Part of a small language model's weights.
Architecture: LayerNorm before each block, rotary positions, no biases in attention or MLP, untied embeddings.
Training: a variant of SOAP for these matrices, 825M tokens, 6292 steps.
Each number is 128 + 24 x the weight over its row's rms, rounded and kept within 0 to 255. Layers, rows and columns count from 0. Numbers have three digits each. The size before them is the row's rms in percent of the matrix's.

# up: layer 8 MLP up, 1536x192, rms 0.231, rows 655-714, columns 48-95
# down: layer 8 MLP down (transposed), 1536x192, rms 0.231, rows 655-714, columns 48-95
up655 097:138196118176114183119170145159128168122125116116103119118123154082122155136147100177156118119120112147140137129126109118115113158086134134129123
down655 093:155112155143124109149146101087121111130092159095138140124099113148132078141124144094118157140132132105105123133130154152135154114149112137128123
up656 109:101105157145119106116142191139137079107141092162091110103154136132134125131167100071129149119121126152146088181121111158156149130134130143128131
down656 112:068111102138148145104177157139168091105137110131143132130088113125114131142160142067131124106205159160104093139160155102122163116101116109141155
up657 102:085118144140147135108155128143101110076105171122164139113079153131138109090138079161163115113138139098149151103117149181095109107134096105124139
down657 106:160144123109114150129112105143132117123085112111140153176115110147151087099137105157104156160169120092152091116126130094131147137122158102147157
up658 097:135109122136153117108156114140155149094148173107153077079149117175085099139128126109133129172164128118109112098124136164133153118120129112122155
down658 092:088146113067114124170093143122098124155116092192085140097136154121142141142119130122140167107113115146154108165103121116126127141122105116081104
up659 109:118126090121128141153144160081099080108107135143100147118114115111131132111144195121160135094109155148178141156141130135131139145147175132145154
down659 104:091163082151138174082119104164123139156154117114150133150131105114163125171101134122148121114125137087148168172115117109128140142106107109146151
up660 099:125128148146092130159120150119141136115114127147123161135155105154097093134149076140136084078094113167132158117131179121129146121149098131154096
down660 095:201113130120154115141137100147110086136169116081106166125134124156151193129139180086154149138162105163150103116129142131109137124123100143152134
up661 105:143166088167125153124121104096146115122208138145146133122137123172125125118092148107154127117121110110130140124143161089138168132129116138118100
down661 105:161083117119138146102103142106132125146129111127140126126128125075135093098133099139160153134113137129111129122136135138091101120090106138149130
up662 102:123104128135117134168165141118066122141120135149122118173133114144136114165084153126084102098122119081112106133132138105169108089107154148082117
down662 106:125155103106179108066119111146144075099165110111138127145139107175167095108117128104166110166129131151069152093140133156142127137155124092153105
up663 101:171117145121110158124148161124090107146158112102124131105110139122146091141160119150164089099140111099130156110115110123142135170142146148153135
down663 111:108125124128172104095106193126113150088125155120115153123136092146091116132109102085138100072119170125130138114086100083083125129120142100120103
up664 112:153126132131111144115102094158120141159132158123136145152126113119129161127105129081117171188119111148114056142139125134184143119079112179117144
down664 093:118142157122127086123125137112083106105117096127102139139140138130131053125179133160153114112156144099101134113128133152093130150154121130169102
up665 105:134160108163102169142153129140135128169138104133163118079092153073108124103162155129142081163098130125120134103104123084114087139132139132143131
down665 106:134131118153130136152137168166149097103143118144156112174109109113142126144132086128130135105167121142145125113130120174152105110106159124156145
up666 097:158108147121128152124127155116049070121129098151144116076146118100117129160154125143140144135155144077092101120134148094120112124130148105152112
down666 096:147141111169163105183134120137136149149135148082143138101111083146092122135109119098146103144127129100132158113160123112125112127118143132127118
up667 097:114115138122102173106137130128149157123150100122164124136141141102115165158143129132146130156079145087151107113108108124160145137135123090128069
down667 093:102156098096107123123120154154098063102116113137116128106102093146153094102092122088092109123154143160114136136138126157111142111096106122136123
up668 095:126113085114109120171124144114132123112123193107114153154120153113159146161136148109106096118141111091126128123123167134128162155132077104128118
down668 096:138151138121130146136094140152112105141132161109109098173115133186100112171133156126138076092156092133155148102135136101139148159116153132147123
up669 090:127134134113109134180171131146100117160143112111113142135173157134132118102126128153105109120171121089116136163101200199145126146145121095154122
down669 094:159148082109128175106150172086115155119118133118104111098151098151115133107145132120131128139131092096115164144150138145125101166101104106157121
up670 088:093132129150141135143091121146111158167145101113109131115134121152157115106129127118118162201146181122155137083178118095119127129161124107153129
down670 092:079164118104124159160118083116153077142121159112117169127140146150128134079110134132130144146088102119117125119121126098154110101123128107136147
up671 103:134127140104112158177155154126115121064121083094122135092121143088165131107106133144162148159160139144172165109155113101137128098148150147108153
down671 104:148158120143092119141127113160126097102084142152107151176145125170124084134110130155144115112096129133131135137110154105077119120132130118109172
up672 093:162154163154110124133152101110123147108102113159139135144131141162108134113140100143112133117123133101113178109129130118098174115137124141118157
down672 088:127086130130146160117125133100136134130150079089140148174126126126118111128120134128125148090130149141189105140115144143108153098101167129158132
up673 095:109173123091090134079120090077169119101086134131153160135130146166126147159134146126113099163097144095112146116119084138108143150128136176134104
down673 099:136129116104131147112132165127100139144141127104081082132097104093117141139085142106187140117104098127157153149083162128121167132118121098179141
up674 098:111117130139108126130173089147175167133108140123141154116120152154065079123174121110110116087104125146156123121080145111117169171071093157120123
down674 097:100138118092140147158103143112151095148124117155147113109155113171104146133137104107157134106147127120094085124148124157134131108119154157127103
up675 090:092169118100138118090130131117115136151100126141109087118200139135122131142168120140093128133111101153150112111083126134120160118107113106159121
down675 100:135156118122129160073140130094135144153154106104128134113142123112080088164137114111152150126138138114126140154119099120141164109144168128086136
up676 102:163147178134113180120103128148097125122135083144125173114131133130153157155099120118099147094170114157145129097117093105108092095147112100127185
down676 104:113074180133107170109130144110119141130113158103137140134128133122147166141143134155120158110128130102162134140119186152108109111099097138125138
up677 096:132139122128146167090090152141130169151172128113120140091118167122129155083138130113114149153196131107138132131155114117132119082127138123170141
down677 096:115151138115156112136111127108151174141095128176130146099160149127133105130115154139143131100130134155149103137141169068142123107148120130111153
up678 103:149104113157120125095173116088161137100132134123156137129084132162109144137138128096165144166086166105160123110142167132107187127131082155137127
down678 099:106166155133100148151069164118126078109136082121117113132099163094111150102119149127152112142150117149119105168102139157125107113165154115091118
up679 092:169144142106135143177118138135144140112158148149105153148118128102094144117187185098106138131154148172104095096128143115162149131117125170150088
down679 091:137145133128123115098119133125115087127096105146151114119153132123129141182162115105153142101142104093153076165090128160124138130124131153120144
up680 105:131161067121130148178157127147156106147091118134133150165142162104080147137145168117119115139110106126094155176161095166155152105119109134118086
down680 095:097114173139149121134174141137117161136162134127150166126121094107172136105124106163129138194156164133144137093114137133132072140164173137118141
up681 144:150097113147158168155141136085085141133172129099119122072124139115064139170113137103127089137159092112197188100092129159114134065132148128105107
down681 102:104165148114115095093124135142167109132087128143126143189146128134162128091136100130153140125087159172069068143152134095135123205109107114152165
up682 087:140114119085160132152107087144149141152107132145117131149145119153144158149122129130111137107112164130113118134107156159110107112160131120184117
down682 093:089138182145122089111104136129129146076108122108132118104113117126087130126137118125190113121134145134078137123155148087130139136100085170112153
up683 097:174119095109156136102136145071089111151100138108104136143144129141143103114141158144093160100130110126101137125125128146124104077126157085106103
down683 095:136125127117115111173154114117161084090128132086157140149136144147117106147092105137157110116163123112161128164130156121138129118189113112136144
up684 112:108090108146123113115123115126124107150155098177139156129129123160077156128114158132145164146118174137138188092128147121096121121121163133118128
down684 099:141121152158114138139121123133117140121159116148165120143104146116137118134070128131131109116136131155121126169127118109123097199124136096185183
up685 096:145133110157092137130124176119117140147129146133123139149092126140145135137123093130104144110113139143189103150132101117124120128135095101133119
down685 115:114139128113104122132097101155097127103107099171180130111147135118145155092161165099176124164131148115131146152140122159164156113110173106154116
up686 099:122158117139120164187128123100138115108130104082100134114082138099108158146122096126134131111071132123142131118097123145174118142158121122151075
down686 096:131102091125117133090112127062187138136099102117139110119152113113120166183120120080118160153124117105118156137132126142142102120097099098163145
up687 096:131106153131150132139154107087128133144103114152131148164082181139142123149095139151128148159048104115162147096138162157139134111132092120093180
down687 101:112100112141123144117135173106106125115142155119100100112141112146115137104064147141116085104151166130120107148188095076122147100160126165154151
up688 106:107131139138166074146116121137117155131150126097121104110113117115163136177161105160122143113155159098125131152159164089128129136131163106138152
down688 103:167129147118077189130135123111149130159090119110138134129133146108077160096130143182115133133083110104111132109177104083150112050107140139164149
up689 095:125107122141151109106129143155171168122118104141159142104112163151131129132132109108141150152105106060144144117157158094128124119152149127126118
down689 088:140138150085101136149115118124091104184134162115119119157089106138139118131157124087123137146155179143126114133114063111112109116141121069095126
up690 089:080162130148091141055128142133137124115136128118102159105127138141155141107101125136167118140177092134122108083087119150158102163126128111119160
down690 090:147106139081150142154110111140137091153163136100148093162172122108130099159138141131184150158101130147154142124108164109162148144123139129137097
up691 105:159083149108141083145132154145097091107156112112115105107156148125145167129122130109086114124167159112180128112172121111124130095122136123128155
down691 103:128150157155126124111121103102136127099140083155132179115097144122126150119127140137135141102101128161138112115087118156097108149114131073179156
up692 102:137137119108130148095106113117135127145091119097172194102169104135068119105129111125163089136105143155128150147096121074112141156114126159168109
down692 101:130146113084114076146122097106084102095134109105163109151135077098109101108106115118123130132106133144173115124158143172110134104103147115129135
up693 111:128183133109145144133127106131161134130128109122132145110125105124154145095143122169121138164089138135145135107089105138120172145139128105112119
down693 117:157104121131150138157146159146117134119144126113122160165113153151105087134122148113152149125129132139113109152127129118120092121122156129156106
up694 097:128135098125147174104139143111094141148115128119113141146096116157114144135151123123108122107110138158129104090144115106155133147157142148130088
down694 097:102076124105151155126158088115136155123101141149170172135129102129161103101139153149091117134176131169122137113120121148141120128130137134109119
up695 102:134105088142113102113135160131132087112172116168125091061120111128144092116115095133094076084150107112121156162150125135112160149128113150151133
down695 109:115166155129081138133163083107136135117120121135118113098129178131126131109103141106116164152124075116162151084164097142122091152134116136104104
up696 101:074106145116114088094083143136055112099113111116128113127126109115112114153063117145119123125159140106104159131127144115135125116147154141122142
down696 107:142151182149117146129120113126097135125127139116117155152152109139103156141104068136130181176152101081137143140150150094078136150170111126080146
up697 090:181110094147136130130140143117186106163144142134132140107105160148097144143104140061116112100133127107115123161113092137087116113161112142191122
down697 103:167169142145147139174139196108154137160136165168103149115125170149129137138090142119178103120134171147090132168088097170143119125120122102120120
up698 103:108115176166124153136131135159127131168137119106120123165124127120136091123137100127137121068125143145183093067113150148077094130110128105155146
down698 106:081149126147128103147126125087112130124083113162085117112129102119112109153138159138082114131109123108152098099138099091116140117156105133143161
up699 093:122132121082159097161108145118127155130144174131122111148128141118110170115115132140130106105148182128160108145099095110135087148098138111157137
down699 088:105147092120072110131092117140159126166125135125143146130120102141169104129176117159138156136138140150147095128164131178108125158121127117139089
up700 112:080101097134122080125141130102127141124135114140098146137161090133157128128119116125121123132129101146096139191101092141098156145150174133103121
down700 100:115167122133119134131132116144163080095132149162133147139120186114148152133113138103176112141080148143097129140134148172125102110142161123129121
up701 100:151060140093126144147131151147125118119134125164163143161142097120110142127127090138140127089116156172120106143142103096156154097119137112118128
down701 107:163094161106122185142128130114124123121109150125116119117135143142110136130134133139117118122122156164070109090107140099094117167133115121150114
up702 093:125139158134099146134117110131170156140112169116097142130104129162121133168135177104131112152098192106130154123088153119109130143155142122132105
down702 089:136098139133102161143134110150113120118162109137148093136144143121099152122186071101147142104105088122117121157176091075120152113132113110126165
up703 100:157116138086136122119096113068144134136096104122137114139118126134110113146095162136107111164108137119155140093113114194133173132129194118105148
down703 105:114123112142082149131156088147095157124169118145098125142106134128144100124136163106150093133142142076156173159162129128095127137128092145087097
up704 109:147121114126098154157141145169150153085135158079101113165070133140140135155085094154119147119131159098160123116122102137104132088106151141145135
down704 115:127108158129109135095140134113136108136124145134178111151097204110067131119106133146165146134124159133105149106123111102182124118120123141140143
up705 094:170125130149146149086123130139111124118189105142164142131203119148105138098112148122118127136129129125136150095136183153107121116100116130157141
down705 096:114128122101122148116085074138135136116110102132133150135156112088159098124150147145154154083114126113171146137118135159111133117135121168095175
up706 093:146176137113150164115152153102123131132103135122159143123134129127169118139117161165100131157129096140130081168133150134082097099090152108152148
down706 104:117112136096137151145135073151145127149108163157135140187120153065091147125110159160112074149101128117124158181084129183107145157123135147130128
up707 097:121158118137161157113126077131125100130142085106129160124122152135094121108116100140153132124110149121129099102107124131125138132112124090155121
down707 106:120140123181129082146117098124104150115065128113110155085159147142122142085127143120115108109122116124118129124143159155127104105109108146135144
up708 092:127097137100100072163143115091110096129166131133099160061118139078165138124144169169109141144121131118104131125182132148088090149162131141103104
down708 088:165166103136202166126100156097116133144161125158143155149152128148045147139136112095158112138123124135160142149121103103115165106105115134096116
up709 099:143119168143141175130125144112105127149122136140147107103165155123165127088138129125144129086134150150131107148083148103124138147152132133100111
down709 095:158135123127123121118110139124105139141118163088153117135159077153116079140174109171159136171136132137142154124137141075109113098142094128121139
up710 108:117098148137079173153111125078118101101114109070136157142116147077124155126140144143109137115101137150106135182127114147086140113113127165184136
down710 103:150143114142152113133119144115083111127108094104182125125150109156134138162173096091136134089135091119135114147128134144126170103160126132098130
up711 103:177092164103157128134123132182179161142148132103105142132136162115163094090090133098097100111157129142111086149164156139108131163127153124103129
down711 094:138161090163112133150111110136108112143083145145140111155150109156103149153163114171166147150070172117125124069103088126135115142126141164137160
up712 106:126121101113099102118108144095147118130115130128164182122104137139107145138129129138124126144100096113171167157184090123150130100178119129117153
down712 102:107119135103142136125130141131123122098123117136101069109095091173092093161112120148156156111091185106103115099137131100066128101155169188132150
up713 092:153148148139149153126127151132139143140163165136147115132116130136128149147176109134118125089121131094155121131140096139108138138135137174132102
down713 095:073098126102164127157128123136136135154111126102105150129134077152107091114153136126139123157092115100125101102114116100114145144130100156141107
up714 098:147109135154125168134182115159102130100097144150143157109133146164170119120194134092132142112110129123150126106089130113115120116084120123149096
down714 100:108086093152100155139096122128143132097141094123073141108121150092154123138111142148155122108153157116109107160109133077115151131122157124174094